Each number is 500 + 40 x the weight over its row's rms, rounded and kept within 0 to 999. Layers, rows and columns count from 0. Numbers have three digits each. The size before them is the row's rms in percent of the matrix's.

# down: layer 4 MLP down (transposed), 1024x256, rms 0.0562, rows 360-539, columns 0-31
# up: layer 4 MLP up, 1024x256, rms 0.0595, rows 361-540, columns 0-31
down360 100:438483534502572511498460496514480580516514514425495505524465507507514528581511497470526491478518
up361 098:509413433545479487514490522463500464508527509499490519468471498557580413456523457582561497491469
down361 095:481516457492545568460464463525484526502478571504583399529555476475440579543461485455487458477469
up362 098:527523434551528538444523542529465504460452508616558565506525472480494426466475516539474402485496
down362 097:565497529466479579481528481473470546513474525476536506527467494497525492477533511470502507511526
up363 087:484533465504480425519570534535554478513365514539494427454476506475485487474550451446465462607455
down363 090:498505470481506472447535515458438499473407483484445533489555530593518474546494476494488511480526
up364 109:502471515571510457475609516427497489526530534516528534490450508486458502507497461486523470553537
down364 097:475531483397490551536398508594502501492478471541521463516561505511553500477476562509482512462494
up365 106:487415550497545517478537529549431473499517436527513496544526539484497506512543448545511472505501
down365 107:500533554578400561500517506490508400540521459489482465456487576507495452458455457420513457582537
up366 096:494505463542512557504512501477515510518480506461472488507537564482477503460499486470452544485540
down366 100:535494496464572441491547449472437482484502538531499505511527573500486569494490502551530534525531
up367 103:471536529434527524498452469453520487495458477538459523494588437566439455415539497507502512514439
down367 099:465441527475507517488492540513480526450578506532503483452457499583489493498461410508425503572483
up368 090:463549484510421494448484497454562473483517562474487511501536517547505476516523435625572520513430
down368 094:500533551502504490526551462486498463476493538426434480473419492568489526540496548431500553475509
up369 102:540573506458479550532514453454468511517536550577462485510578564541484518558484475470544529514499
down369 100:544483499572489471567545594518565534501483531461485496485465464512463534486513518489476619513504
up370 107:550470470485436465472527582455543538522498401512525543453479516473514433460474457487418513494550
down370 105:460514555498555481500496465500463465492434480473451484528497541519484537464481559491527518508408
up371 061:502448446578521566473500502515489486509457503529562508523573588539503511501562606476489486587395
down371 041:503509548447505535458508500476482451474507560539462516471518461534463544482582472491528505494505
up372 100:519475483507412545499517496510496521537523503487513576509438514519538440498430472479484479489603
down372 098:531458584561543465548491521493577478472576426429491539492512449516452569478505552558467431461497
up373 110:426484549525507485465517471540520497494518489567506535503442509511569475526471499541512524472511
down373 114:533525499555451523499525512478430480550445512436450579513477434478530507539517486484476479479478
up374 102:436416476446517514490493526432495573517488466481539464546483501476481537512508505520536423548491
down374 103:489552511549467474505479479523513548551521448448474470502505521486560518517494408467506467447509
up375 103:517530521484478600509494546473472557516502483532524519456559483563478544539426560518539501462569
down375 102:492571429516506475449530500486565483509579504495514495530504548453497439542547477506498518482476
up376 107:541529476590520493505512531484553503520467515429545485509509508491490532372459452534452510583438
down376 106:524396563539440565521472459457537503556536454425506495494542604496529479383543446455547504494501
up377 095:514469488504453535471550530504491496495478441512530457528557503500443509457452504503392559530516
down377 098:557554476528496470555509525522529473489623505516525485429530468576515483468479473482482528517443
up378 100:464494538487523389474565528479502518528515633481512537519530522487528522427503469506534551452473
down378 103:483422529474509502541487507523492453478539505497435471470531485557528430496485507477526568552564
up379 087:468501407499446489502498509513585455542483474458536433566523481510535506444406560508478518511469
down379 088:542544459521514437549605475482482538458503529600528513524498473487472441456523546594479513504467
up380 101:421491460548470547464520485431459483539504498542571458496513472507484522520523530488498553483479
down380 099:521506529484462457562424514548598476473454507537489538497469592479552475445452575464493574492506
up381 050:547498446490468438538478464485486477566497470522486485550561504472460475424494523551517517534435
down381 028:391390487506429554535456437515495526497559456463546535556486451497483487501512442466517504470479
up382 121:511488483567458514534516517473496530517474501505593540541535531520522422521524509555539428464489
down382 125:483568537507538435436475491533507467493489448532556517538424441510473476586539495479465491507548
up383 100:523493492528528546470536512482506535501441524479509535470438399491465464458447517536499444495545
down383 102:542514501547498489514522473503427553536588535458507500481469497471495565494569532565419476489439
up384 110:515485554528499481489483568495533537444459476565555531487424551490508463447489465534439488486440
down384 115:466529499499540551423507510560390445521479572499455522500551483522507444535454493433498507563546
up385 094:611540496533488532553496502462476476587456485493527549502506492520418485451480461483587503496509
down385 097:502516533504518485614464502481408520523515491478501470512508549501470465569515528505476533484475
up386 109:519448528526545501555496530514460511484501504428541481515478450448486441475485500468521447512480
down386 109:505491560554449560462552513516512504493491403502528470484476565556516508496411552544527548482520
up387 088:446554471541456487508510522490532522521464551514638596471548539467457517488516551504429452515517
down387 091:511492483431520420499460526503529501444542453502468498498568554521499508491524416570498544446519
up388 108:520388491459537509482479489512536533528460471444496434530498473517485495497497572577535512484518
down388 104:552486461461421508525474463457468487504498458470492467423544446422502475551441482505505457452496
up389 111:569548427557474472471487521476411475466448563470491521558473538422513471549521582528479491548518
down389 111:505553499554501528507556571472439549515554484471542422479522470497517517476492505554513521452525
up390 113:551530455572465510415505513548485533505470476490501499521474517530499511410516466488501511581481
down390 110:460565461479519502476536551485517500491493491493497532562465471525535499485449464498597458541452
up391 098:519443544506508416517423476462646542500478445556514493593569442484481565482543468500544465465430
down391 100:479497429467479547479429447487411528565512575478518513478508425509508544520515486464536509503529
up392 103:556530395498512510558488508427529421464527431543492550529602544507512455487494528460485398558474
down392 101:479514421470490525534524482552474484584452587546424492463483470495472526510470507498500451510487
up393 102:532451442502484502554521443510497397540532486455450572550501450525488448535463549491465516544538
down393 100:522509573493516523499466501544490457496547496440453575439498446549547481498550521497476479549561
up394 104:485482535572514429473475452455530471515516480547486493562492473539444491449456519485505505517518
down394 099:439517453558498451508539505483428509543500482501430475511453481509485479507383469501554475499483
up395 092:493479479545450481574515441483548563518527441479472548553516560509557463486445415445542498468562
down395 096:542579569503505509510504521574427513539458452456473507494496434399547536457499475538508457450493
up396 099:450479481508463511547467513505492406550525500482465489507526512467583490493529467475526522516493
down396 096:512447469518524499498499441555475502441506542479561523546510530458550468550504552561472615498474
up397 100:447522453457581511485507517496545516493487437512566485500511466538533512405470513527434523497467
down397 100:488432455498423427512523493571480491536502495545563539501502485544480452557468466452525504490432
up398 085:535467511521468536480535535415531408558491380477469472533519554568516476461538476501486517502420
down398 091:402495482573522528513514510556487499479514531498618464522555499467486487522500563516491545567498
up399 094:522528542513463602475532469548530499572541533519523501533510499446569531529570498506481492471514
down399 095:467442462441518457472457529606516576418490495478488545489449457520424461427537558482479529470491
up400 094:487419527490434436538484471492506457459503501447521467543512522559548462527442464559539421521522
down400 095:498543467404513475488497451466546492424503531551465520584450450503461459475419506442560493479423
up401 111:556550519401453512543513504482502394538454463475510530475549562487517549495445532501484492524449
down401 109:517506518515579616487478461441473503489497504502551551507535512438463508459485524490482491460458
up402 100:531618525516458451505530489539457537565484564523516462542537474478482456517481497485472421488465
down402 104:512423461533528472485480525452554485508513499552441593510431576534536479475434510590496463434523
up403 094:422503545543473553534517463487527492502488536515543508514463485543497505523551514531528460502555
down403 093:572505428477515522420534612417435468488502412510508497494477492525517496446510513492526509523477
up404 095:467525532477467449548518505534443485456511493503469451444474532534427514480511556439476519514504
down404 096:574590502538503508468480522525497541532493458517458537477491565613507448493492507529584497536486
up405 092:494554497468581549517507494513535500572453564470558505504560555487578504548463476516540439505544
down405 095:520542516519487561507422471475525521519495456506510527475528509518575540517510479480478497511490
up406 108:545501493572446542568464538522503458518462501547599487508522539543470484489445554546519472517459
down406 105:535493532482428521529539548496474450526523561503425478497448523517490530524499444475512485566461
up407 090:519530524557497529498465466511486484511507480503515431450492408485495539506481497564508479524514
down407 095:521497492489660520545489507501499481530427505505506481460521459514515485464569540465504565469486
up408 100:473499500551541507474538470508487464469464552527524544476562433488449545463438518459488444476576
down408 104:523537519559488461516511522457488469508458532562473443525465523472525481486497503539571495576537
up409 100:567511486461466520459552522484516532496502530515536524488579514475536510503454498449483495499432
down409 100:413518515493502442539523510478423566480507483480487462441513498529451472476453573560449472520545
up410 101:439493506457471507480445460428462513477491454497487438483497480542552468543505487456470487544494
down410 100:510477446504519507491523548454468509533515512487478528564484480552456477479496571463607535457502
up411 110:536477405503451479461503442506419483469512489522525573516541549444516470536526519480466523566515
down411 103:502419503468556509488550523501453566531532466538561527476478490508455465495506461542548489444525
up412 109:564554494464512449473488469528519425504492503493553549545505538456572483474531502549452492533463
down412 106:510523564476506559394497415501493464503507511504510541504492510474516432526497527539521489455498
up413 093:544467576519423539508471499415585521536514480448431498464538489530525404475449446554562534532437
down413 094:481501495506520487523483489570540579471523548509496540508471425573509521446547485497484481491480
up414 086:525492499478494601515538537495531501497566472556531467519489515486462545538480528561505469447520
down414 090:517567461448502440480531534469502453503424518468557505548539526520527472513470509524478512586512
up415 115:509537499522516526495526505524457496452512542532522511506465519525453470471457539557437436526453
down415 115:512560538422538569461491482461494534444548502456450498452515469492554457525544469497429487454495
up416 100:527475548578513458501562453482494527515553512524594460437511501544442497531416439636530457483529
down416 102:540437556563485487482518472488535517490510574459502537477450549447509468458522478535422589478450
up417 095:502544513483440470542429482432614507507459500516507437556498528588517471447391517476545475504498
down417 094:411490527396499483521543490526500568475499541500471490442506499468525500463505490528443442469578
up418 102:539545408454463555465470488532485550591503544542537499518495494427479599513431498485467435446499
down418 099:517535509557523482516538498530489484499433535560528455495519511526479514530478507513457502546549
up419 101:504444510465498524535419493493481492476541534567540458470578521553455549578466516543510471518465
down419 098:552533523532564610444517544459490538442494566486448473544494483511560480476462521506546504420535
up420 086:511517470472530469449497532481477492522560456577511461443524606565481500529461514582464533440485
down420 088:481428509520561522479483551496495489531512445532522546520438425432581466508541548447542509459494
up421 113:483494407461476430475492530496514519442528549454508532576556576454493534489432466514477458457491
down421 104:421456475490512456482534526515481491556542451468551441529547471547527506476498484470490411493492
up422 104:564476472525478486515537464494451488484520502486507567505483547551550492469432427485502427530442
down422 104:506497493407463536511495510491602481504522421545565517449449476517501469517452524498516444497416
up423 092:482560456546547481451508450536509492543430553527506457585463537438466490503498506547476518572554
down423 091:492511454464540407486477497558486472526523460492482535500530532504502486530498549547468570446427
up424 102:497470479527494468524545476511442436535462572492533494447535498522438539534444485494486404483489
down424 104:358504465443522532455493447564476485446495512471461451495518477518489490472552475423458515477445
up425 101:561562472449508456508552557488497451566450499450492504512543525522507463467518513519541434548485
down425 100:460509593528485531485520484523488494545444512537426541511487570417539443530451545445523497533484
up426 104:505512490531423437563566481549565513562521501464500524502608476559515549469484508493474446497564
down426 108:461499478518478521533446501403516458433467535493532523488450519495510495489479432480545527548451
up427 102:481514540488470539562432509500495514523449527483572555524516524476556606524507450497537532504469
down427 105:423502456488464435558468506469492512447574446513417499426517494552552501464503532529523397442505
up428 102:534508467501533475510538527543589525482407487515608518514536521468462536459500544494542509505436
down428 104:531458427513516466512496502529460504455505532496421513536542515523519498503531484516494529464544
up429 092:505565433451507459554507451457501533503513492439491496503559575584530446494492537549508493505469
down429 093:436488545519470440528518510500516476531564515501511502416517459495521514495475431536503517379439
up430 090:522522508513529480433524562436579471511509567469544451534544498497465522430510489513489486594508
down430 096:504467473553414476512425446566530539456550472490493472445422454516519470445499518552496552471473
up431 103:540583378517485513454491518454455458548496499518529463512456479497490519504488541478534411552536
down431 107:456540445494547518518529486475488499564398490481510495473532524536516455470519567460539543506456
up432 087:480520471508466526496477499523521484537510474429471536527498547538532498503428503450477526634471
down432 091:550462529455523452553443512534527460470456548491511553468473532527534463523450547400450544497580
up433 104:504524440506528509450533501539461489527433487468576502447508576462515484532455560579481516477486
down433 105:508480565487483426480440554534522495490530538447487474489486483439440468520466497430521509445485
up434 101:521452464491408488446523463400546540508541521479500515507506530491439520518425534531541438551505
down434 101:530507544533484571543421453497450522430487553472533562500465463538504492476619502550452530520538
up435 100:497523525485428492507485488520509548536452457507499511490486513458551455453382504493500497567435
down435 103:545474572534528455522598523515511437464515449537473548512487558520489553548484489532456461528521
up436 097:499437491503484368478478533483521467465517420503505583515552445538507426516556550514535448528461
down436 099:491539500489497475542527496546466519452481430421443507479549545512519490455550546484504555471476
up437 109:523459476580490522417496455435566462501442565512564463555597478537522478458468528487519460539440
down437 110:479563484538535492482502476539498483538563518510509489564465500505484462413524526549472449429523
up438 091:466470467535497489513513474452553469494456560561539557528573556547517445425461482453510517473472
down438 097:512506449487540565446538539489459459520519553466543534506438466503535431569460557461532493484477
up439 097:479501436597511465470474487558457540447564513527507539513503554451514467525502503515455529510481
down439 106:487547499499486478519471511490414519547549524531428555428498525435548485588490467542485498548608
up440 095:529536471505568486414568518515543587503507590468538518501503523508540533493492411550490507560430
down440 097:477487504461497492499475466573494407534480394480542519509529489509530507558497589474523435516497
up441 100:467461406522500512453507509503573512608456547487505530523498507496479488404476516447493467495491
down441 099:466457501552505525511550525528415501464535463496532570544558416555496558543522462431500499489467
up442 105:546436541495493450491528505501458539484467515549481509517500529528436471463490450542578458411516
down442 103:532463517427482524464472555504402490521532440471527490468472449541426479460520542543485540601408
up443 098:563490418487484548490584545494508516518538501424532540511526509547505483515506421501495469540452
down443 101:469527516559471452438487495475461469530508555550446475500444439484528511561572475559551493540535
up444 115:490500489497470579477482575522479498528540492495523471516493524514576451542440472529564484477578
down444 113:456475526594474529488539500412454534484523526543455544479497480432527466533501422514450503524533
up445 109:546513508500470494483532472439579505508529467559480463471487526564527534456479453479556443591485
down445 096:518518461547504522470543466449478493533522478471464493439524484550463506498489552519466480485586
up446 092:491503457483477469523529535554560452514498547529565576489487600569567431448493557506508518492480
down446 095:508482515467524488538502513502534522445485493456559507520467482475565486505505539507467483446470
up447 109:521461507500548572498494444458511514572511485492574523545486531497527468534492479490585527503534
down447 110:481499471545496468544505503520568533542542507474447414435435547447548455472446456457450446499524
up448 102:517456483453468488481499548523577494575486477484545494442556562503516523482432493558478526494524
down448 106:445531457469551507550525555535494470483586474522494435526509476498487542500570566522513537446478
up449 092:482476501465468485509559473480480489494511536535558484534531571488445494454467503486458487470444
down449 094:533508559554547499402514516516546513462464448524536501492579566514509481523484523494497496597452
up450 106:466458506507525514555507527470499537489488434582548533499582515577526569529442457460486547497490
down450 104:530440460496519427476448474532430530498502541492447528521534443518535540443527552421473547477606
up451 096:502471448513468494510460487412585458520483525476473465533529572450500553375512425498537494555490
down451 097:495537513446537450423515515518493530488450506461448492508486514439534476551500502491501484436463
up452 102:534419554485459556509466532490479385497480419569537488480463450524512484518510493555502500504529
down452 103:537542503455570461524525461473522564493465568419549508428561563480526446465528559507511544502525
up453 104:493546552461517549543519552531447518453493475507501493532530444577511443453466442512572500513462
down453 104:517485535473517492544561449498621494548543564569488508500481495475466472466457425503531481485550
up454 091:585499495423501515474512513450511517497521528404477510437474483587439510466574470467470534510521
down454 096:485463477406537518524452530517507491506565449471488560439525479477537490530491533499482486484463
up455 096:501458515527501406443535459492560472523493520475543535591525500528520530516516491503533508505511
down455 098:512495536467517466528513467452540506478545494522497465428450500488454528461500514512498543438479
up456 089:456481509559540501532585443447538489548516489538445551486558528560497481445498458545494537467416
down456 094:510496468493564569528476461465399460464497474488542593508530464487547564506478492448487442465512
up457 101:541493498473479508516582476449494474483483455575530561511597485545561469504472456553542430479511
down457 103:470550503502516545478539397451470503508495431504530524457459481518504533525502556434511480470515
up458 101:532586518445496609476552488459494514491504408515536547533543498502522461483460538477494489487514
down458 101:511493478550516465501493528466428494541448485493491536506503512472485452445503420484557426512503
up459 109:516513482460494511480471509487513422516505440511561462511498460416524517515484514464550488539504
down459 107:446468458498492480440588541481472528523518504524525516525517495534529473533432419540545497511430
up460 096:518475544497507584500496477521460501634439485492521533483536478500501483511435512536537559541482
down460 100:496493465477529438514468584524471471531490490555495522466544518543426551528514498508466507495466
up461 101:498568532524470479461515499525498505512461614506561506496535431467480502473553533478456483526495
down461 101:492521426541543521526541496574449513548430485506486479473480485487475482452493502561526518556457
up462 102:509486502579478537499510537477538517479478521513547516495497561490481560428404533443469511538412
down462 102:406549465466545554509425515478447386543545477454414487511500367514553479534563481562496468455494
up463 094:590530479507506499478523448481541480443535508525513532451545472501474459507470520498480479587496
down463 096:534506461494513536474545544528445487434552490550528547518448495498513485506575563483483388580495
up464 107:531449524463465560513461437464542556470473439459581501468480444520547508500465463519432474478565
down464 105:550503493473554513488518426462510512574480480497539515536474565466501564472510570495540505427489
up465 096:516452454502482478426528556507532452522523414542510542480531512533498536500560524577483491514535
down465 096:410502506491486474533559493535537509526455522519515500420536442463478434522503510523442474512455
up466 108:614465418553549492536466528468488492602470566514500491530580487528535444469412480480570547535412
down466 111:485513500594512519512497462564568523503562472537482458446456540423569471498570464528487462425483
up467 103:482558575512518539491483510468552403446520462575513553485455513502507520525513508429551517505514
down467 099:440541470447534478449486474552494484558483580479538530547531520581514524503481537497460483428523
up468 098:489439488522532562535454518519509488483391480451535573519506588499490472444495448555578501469508
down468 097:571506570484520563442477501459516522492543434475507481514434493527492503558468487522514510534445
up469 093:532493463462438489486438491545509491474501463480500488548525517537522515490496530541485442501497
down469 090:549518510499545501520539501505498511512525540500451538468494511479484458489490477468526539502488
up470 099:502493501556527464551513506523545510500520545527545489513492452496459545480458511481485450514459
down470 106:416518531528486520492566545444516522471489497429465499478413445468454534482487557554533452430471
up471 114:513495507504392540423468503478495494542403449522529529471514512512428548529496601497509520518504
down471 111:464463491515482484458488442414496512467470538431508494517550436542553485546484511557565495519514
up472 109:511531456473500502536508459490520545594434474557535489532534563539531512438441547460456490500470
down472 114:554474480493546525481433525495433471548510491587515462508415448452511536579513449539471486486471
up473 098:563479494544464429529496506403469461490516432514480468567498490528458525416527477483471514568467
down473 097:499553499543528532494496493480391513484446450431399481506429534455497546491492581496516533471586
up474 107:456463506522528551532498474483535519538430512499541538479452579478535526499500464519490547512486
down474 109:450499485498568474595480512545473572531536536534451549470518480537486533433442487425439512489542
up475 102:531450457523425508507493522450475501501488479535502558521486456543596443513495494475506493471496
down475 098:450502461453487506482474454502542501526499467499564555502480537580561508497427508523586550507504
up476 094:525527486488430579538516493533470445550506483481485488465501505527523451536478532468555406495446
down476 097:463467423510419485489472501493502503500458438543529501512452495497480530434516541521546484511502
up477 109:462535460504426516472577524511516480490539552547497486539608497494504481490579488504485470455533
down477 107:603500462481544403582475514515538581571483546509489554538528474484482474522594506511545465521496
up478 110:498494500487508489480444490483537512496500527452523522594461492591480581506402503499512473516494
down478 110:514531495520528510508473466576480438542426451538438530381482543459510468535505473566552536504565
up479 115:583586489530443476472512432476528396545493489493529532495561490421514469494409527518495456555467
down479 107:485445542496535479572509523416496463482516488488471483472519502486559511558490539495489472492511
up480 104:460467543490520462444522507519504472526448524471511502471501498459515518513454522499473503511495
down480 104:545472470438531440516464434476496526380439488555526490511557536461536524563516496512412511606486
up481 094:471481543532512532513499577531533557491498445542571521469510494552525439520512520504459527494566
down481 092:487480431494487525458499461509467460464461579522483526548513494522414500527463496498529508560504
up482 108:491515486510460428509498438497563442492483448512533492421510441529483485442532509546528424537454
down482 107:478440509525554479484514503561489582563519462555545460540501444537504528537486566489552468478449
up483 096:511516503492454509459524502438537444509481476546460510572539487565502432416478514487532492561454
down483 094:513541486505508432487504499547500526550493485536488550557428467505506461467510529539481537441556
up484 095:480493510507512515477442402530474469499477539536572510494492521505525497442481512515477460528519
down484 097:442531432499522522509465475509497490530520544540445514575489529517562577500469424511469504478416
up485 106:526463480505508468461540474468459503460567594499459508487540455489490495476458446529486563520481
down485 109:508517519531536453474520509502480563542520497510401450477485497532488507475515533468472567507483
up486 100:450460457487507512510496411446472536474532548527488407529503496508475459484466514533510482485560
down486 100:518462441497506521521508432470539551443529524527589498508483500556490568481484535497506548527502
up487 095:448495514511511485538464490523404477457485538571570558484546564471495569532532546553455472473544
down487 096:485542414500486510429521518506533469536513457495473483538546436488454506483553562429526505449459
up488 102:531526436496463426557513533399471428523534511480479516502499447538478430493514481521559539523495
down488 102:506580530461533592465501476492572484458544489519490505500528529562524540544425551505480476503506
up489 108:549514511553490522446547474461519437503519511486516518508498510447479447515500460434497441489487
down489 106:545492525468539464568468533509512475509486507493495496576441465462488589516528480463477506496519
up490 097:516456507534516488432419446529539528525483542502460503567566456444509488483516569501558494577556
down490 096:488480469523455487581490495396481531534485481582478462480567436518490507455451513500538567465474
up491 096:474441516438536511444457470459481479479516569488512539483535508547418420532532464503443485467456
down491 099:535580513453478548547542499487504567455499491475460494512572503450485463553443541503464544534496
up492 095:519551528528561465446462503439468469475502566453473465574492447436507466549451490524505438484542
down492 098:474491525442523491430504469484545552510543519448518408479564465553505511533484440421542530448505
up493 097:442532494481497456510540480438436442491527527525482501491500472474465528507457528485545476487472
down493 094:531535415446528509493489529511512512505473436474502483466537550435556496442549484494472512529397
up494 089:458535515588496432481537588461467557479464524535552511473543534518377535506501497506457515504453
down494 093:507469524464559558542435481519558462457439544546444473552508515468533398439577483401480491563515
up495 102:488461465456477518530505534464453498529477498601580543496471450462535442505518515501476496515444
down495 102:606511501525588486461437482573507483527547496499448443486493490512502541520504446506483507553481
up496 104:533498463502459447504550529513487502540437507527526511496501576586531442489460521611516402509499
down496 102:481444504473594560478478505463558485489523460536536504507510446443501443572559504506502467463575
up497 099:502523468475539498538555452478513467520410483506558523476528422518485541540563506428457474502554
down497 100:505519492509518474499476466486549504473508532482525490520455479581485482412532518484465499493513
up498 087:434523516509492481509522397537443506504522490486524521422524489506499477457410490584479503509517
down498 091:519442574489576523560536546458500525486501411509485498478516577495469491518520475476524500482491
up499 098:548470505488474483403585531501612494436541481497467570560568549495418445492479485499451420467536
down499 100:528518466555541507502497427570530583455450495483469515532466444490471513478492540478497485507576
up500 090:590527435502455498495490568462486552553492463511522432563481467535480526504524555488537468470490
down500 089:489460538508512516510517509481468547529450502486514523475464558492436532539479522446513569556544
up501 096:494444493471417554416447534454663396450505470500574525555549531502504469467538507517506556508520
down501 097:490558593515517501600495529588467455507561476452485521505452479456511528588455510443500497516496
up502 116:471520511435457478522471487562537561517445456525633570487567476488475503433502501491440513502532
down502 109:477513485486557510392513589512509455526541599471454405520477440505577505454445502526594479510541
up503 083:491509492559447535507525481535549520494460469523606514486469444531451558509469568536439505550512
down503 088:541504460532484454525472505503495510574500532492495567515495562523567501482508457515517565496535
up504 089:408499461536518478490452497518501431456438492449503471564494487532495483493519528579471532535422
down504 091:538512560461502538483406509451548437523542527453491530487526506463509498575481465488468554457502
up505 097:492471478505529581516502499458450559465558477485487489414558525469562427506415467496454505503485
down505 099:471532462482509431529517410493511475515446508430547409508559469487492498513490583525521504515492
up506 106:488489455546482457539488431497482489449541564490496560454491545508535476454531521519496479510500
down506 107:482511501491555540514511461578460594574495535437491457518440454530447520494476553462497468528489
up507 106:499515448523459447510501534458522413488466420486501566517532532602471573415491538527447576552412
down507 104:545513487531552465493490534396487485458521500434483470486542541488535455494485475538442541413465
up508 097:486528503566515460480508461463482489493426500493531544459538480524476459496468567561522484581485
down508 096:475531534504554552501524474532544502474525549448453565515506466475489543500556491471473527479487
up509 107:410548457430442510527538467427565521541513514588536518512558493507434506486494474458529476456459
down509 109:554444428538443552431508546408507499504462522495506441556412561431533476481439441492558515526512
up510 109:516519467572459469512448519493553445495517494513494525517523508478486481370477552514441472543467
down510 110:511411453450559573556478533516471544503479539460498511571504498531479518498492496457606498469450
up511 097:539484451475499519443522558448458585515473493523500485577547568581473406516527523571572505513494
down511 098:524490461501552520493504499515505528465519526521482502504497526448508545427499449434459486490541
up512 087:497449514493508517629453473443557429555427459504500502522467564512491524519519479467537562515401
down512 091:491438541536597535508478512520439532490539489490447480490521520589466537492536530530537561512547
up513 102:500572511472433527509540450518523505536500490593525447461462568496555603537466521526401490477473
down513 101:522505565553516443479496469445477467491477495569649490454482506509520569577531493539537515501447
up514 095:533533481519499554505530501459471488505534511522510576462548504490495410511517454538452435512405
down514 097:503508513531543516515411539481462493514501471446481439579526468561514480501529508528510530561521
up515 095:486454504504498504383472448530442521471400495592467499457482508547432449547534577514552466518517
down515 091:506475479512474463540546526492560454492546544488503514480477460504506518511504473474430549478549
up516 095:495443486454507461485486586508497470508423465521470476484494539515504483437552502512504539508480
down516 099:517543494475499520551487566479547537521467515551469497456469545465452561469471500500585483433480
up517 098:516474472603492569475527485517497549537452504530528560535493530529495514522482542513517474528513
down517 098:452484492466520474529508484454503444531529505395513488587488507484486521567514480446521477463513
up518 102:475465464563540408519531510447481517517476554546473540492532495528529473430509443579565519534472
down518 105:539553457509429440486508523475498440447498479496459502471452476512526507509506516484488548527470
up519 102:435527498435480507495472479533559462557459480503555516499551467517526540510442532460468505555432
down519 102:457517470582489472435552515512546514438476481438540483485545501480532555513499533514530487430490
up520 090:547485483435465500536551513508447513530476517483534444459405474494548469504518515464494479461486
down520 089:464501528463463578434498489473503509491496507514593504479434501498572481492552587466513470464512
up521 105:483516512486461468487506598480517470536535505505503450512541534508536542531503469513554465549459
down521 106:566545524473523465475558513491548489458472469602478518447488500547458530515535513519544411527486
up522 106:652505427514455486544469534512509474500519485483511548475531500521575503514454494501464466500543
down522 106:438550510545452493475522599502429514482466512485399528473474486456478442512502521497473518420478
up523 107:466411535534533466512499425499444537525497515548563469460423466515537485552428563464458493504534
down523 108:517455483533500455553482488556495557496473541551495465522442520626427569527496519479498543514542
up524 112:545393480483415545456468446544544434494509465506491560494565503568544491477509503498484479542475
down524 108:499475462515542411467534428497472506546504472488456484471555529577495535552511516484475513468517
up525 108:490452522458435519530483520478527434455505484554509574503521525560455517492421436529568495481470
down525 103:567441470557559477440469522568556461476509522512463468554411437512534441488515457494553560473584
up526 099:519540521450459433445559543497522476460476480487591402477517604497480483521515531548482506491499
down526 099:549430524472515446511541452513467503504500521536446523514469445444528507444471455478518443562513
up527 097:496530484510491437572428495436529503550477541519511496536503528523487549439469542450468475465488
down527 100:479463474562528526483529477519486497565486504445529473499513486510480450503518443508503463403561
up528 105:443494479518508549407479505552456384483466499486527542514517537522447524538492512524444482515516
down528 106:536508481549376533471558473461518420490588483471491568534455526531539538513497502491463445470461
up529 107:410484558495555519487486475560431501485482488537468462546539416541504477468456606543437510495509
down529 108:570527441450397536539553502459553434555439465449409510496468482505495414534455490491514510548516
up530 100:535463510495470565526511465469556460529487471500576514516565487516431477453542539571514469463455
down530 107:505569508527469541469487480508441378469517579549441532508414460560447453583535519509496510467495
up531 100:524512475484460521511509520385447461480452430530490519488531486515479446485491495454466506551511
down531 098:527547510499469496490483492560461540530462445509482498414540544506507500495496546534435522517470
up532 103:519477508566487481424488497533550464544442502492474533477464495456445502468594525554488471482521
down532 106:569559494454481419555514590483487481543533448548472502471501532489520549501470480531470470500511
up533 105:573405412543451440549479475502528511502483419511560470480530458506510494422505495542573446581462
down533 103:562528542521457463489520508521592468538571503541494475554478466492530535530521467470459580473557
up534 105:518489421493472540505465451493525534598546487510482432496489454520472501477479471538486438469551
down534 104:521508569458487575499518541469472441493497456460502527438470513577541519563494478503460557479522
up535 095:542462459490438492495495503449537474470545392576526563510567483545535469443460409501618454502476
down535 094:479555539541417499469490521554533527500542559483462469495530537429489494480561558482431572470513
up536 095:556545475481503579475513521506554462520420523432528520477603494525419459485477440563563449479392
down536 097:552513500534508475525502480445510487469476434510460467510483493440508466542472466456541575498501
up537 102:497468462548487422445555506471483496506499537443500532497536570496491453546577490500510478476428
down537 099:496502513489499520517480516540570513537533559482467494506488523532482516487515503480473527497500
up538 108:581498471500496544470437468459549539533455501489542555520503482504472524503512597560525499523511
down538 102:483514529462512523516474541494452461469482451518498492496542531490553433503549504457543362490499
up539 104:611496548541500459535465545479556537484472525475516453542476482546485497411517517439475482491494
down539 104:577520489541520494503478463525474509483446545576422466555435494440512447487480462437508494514475
up540 103:529512444509465485473489482495430513500521410496464483496501522480492483570506524479489485533558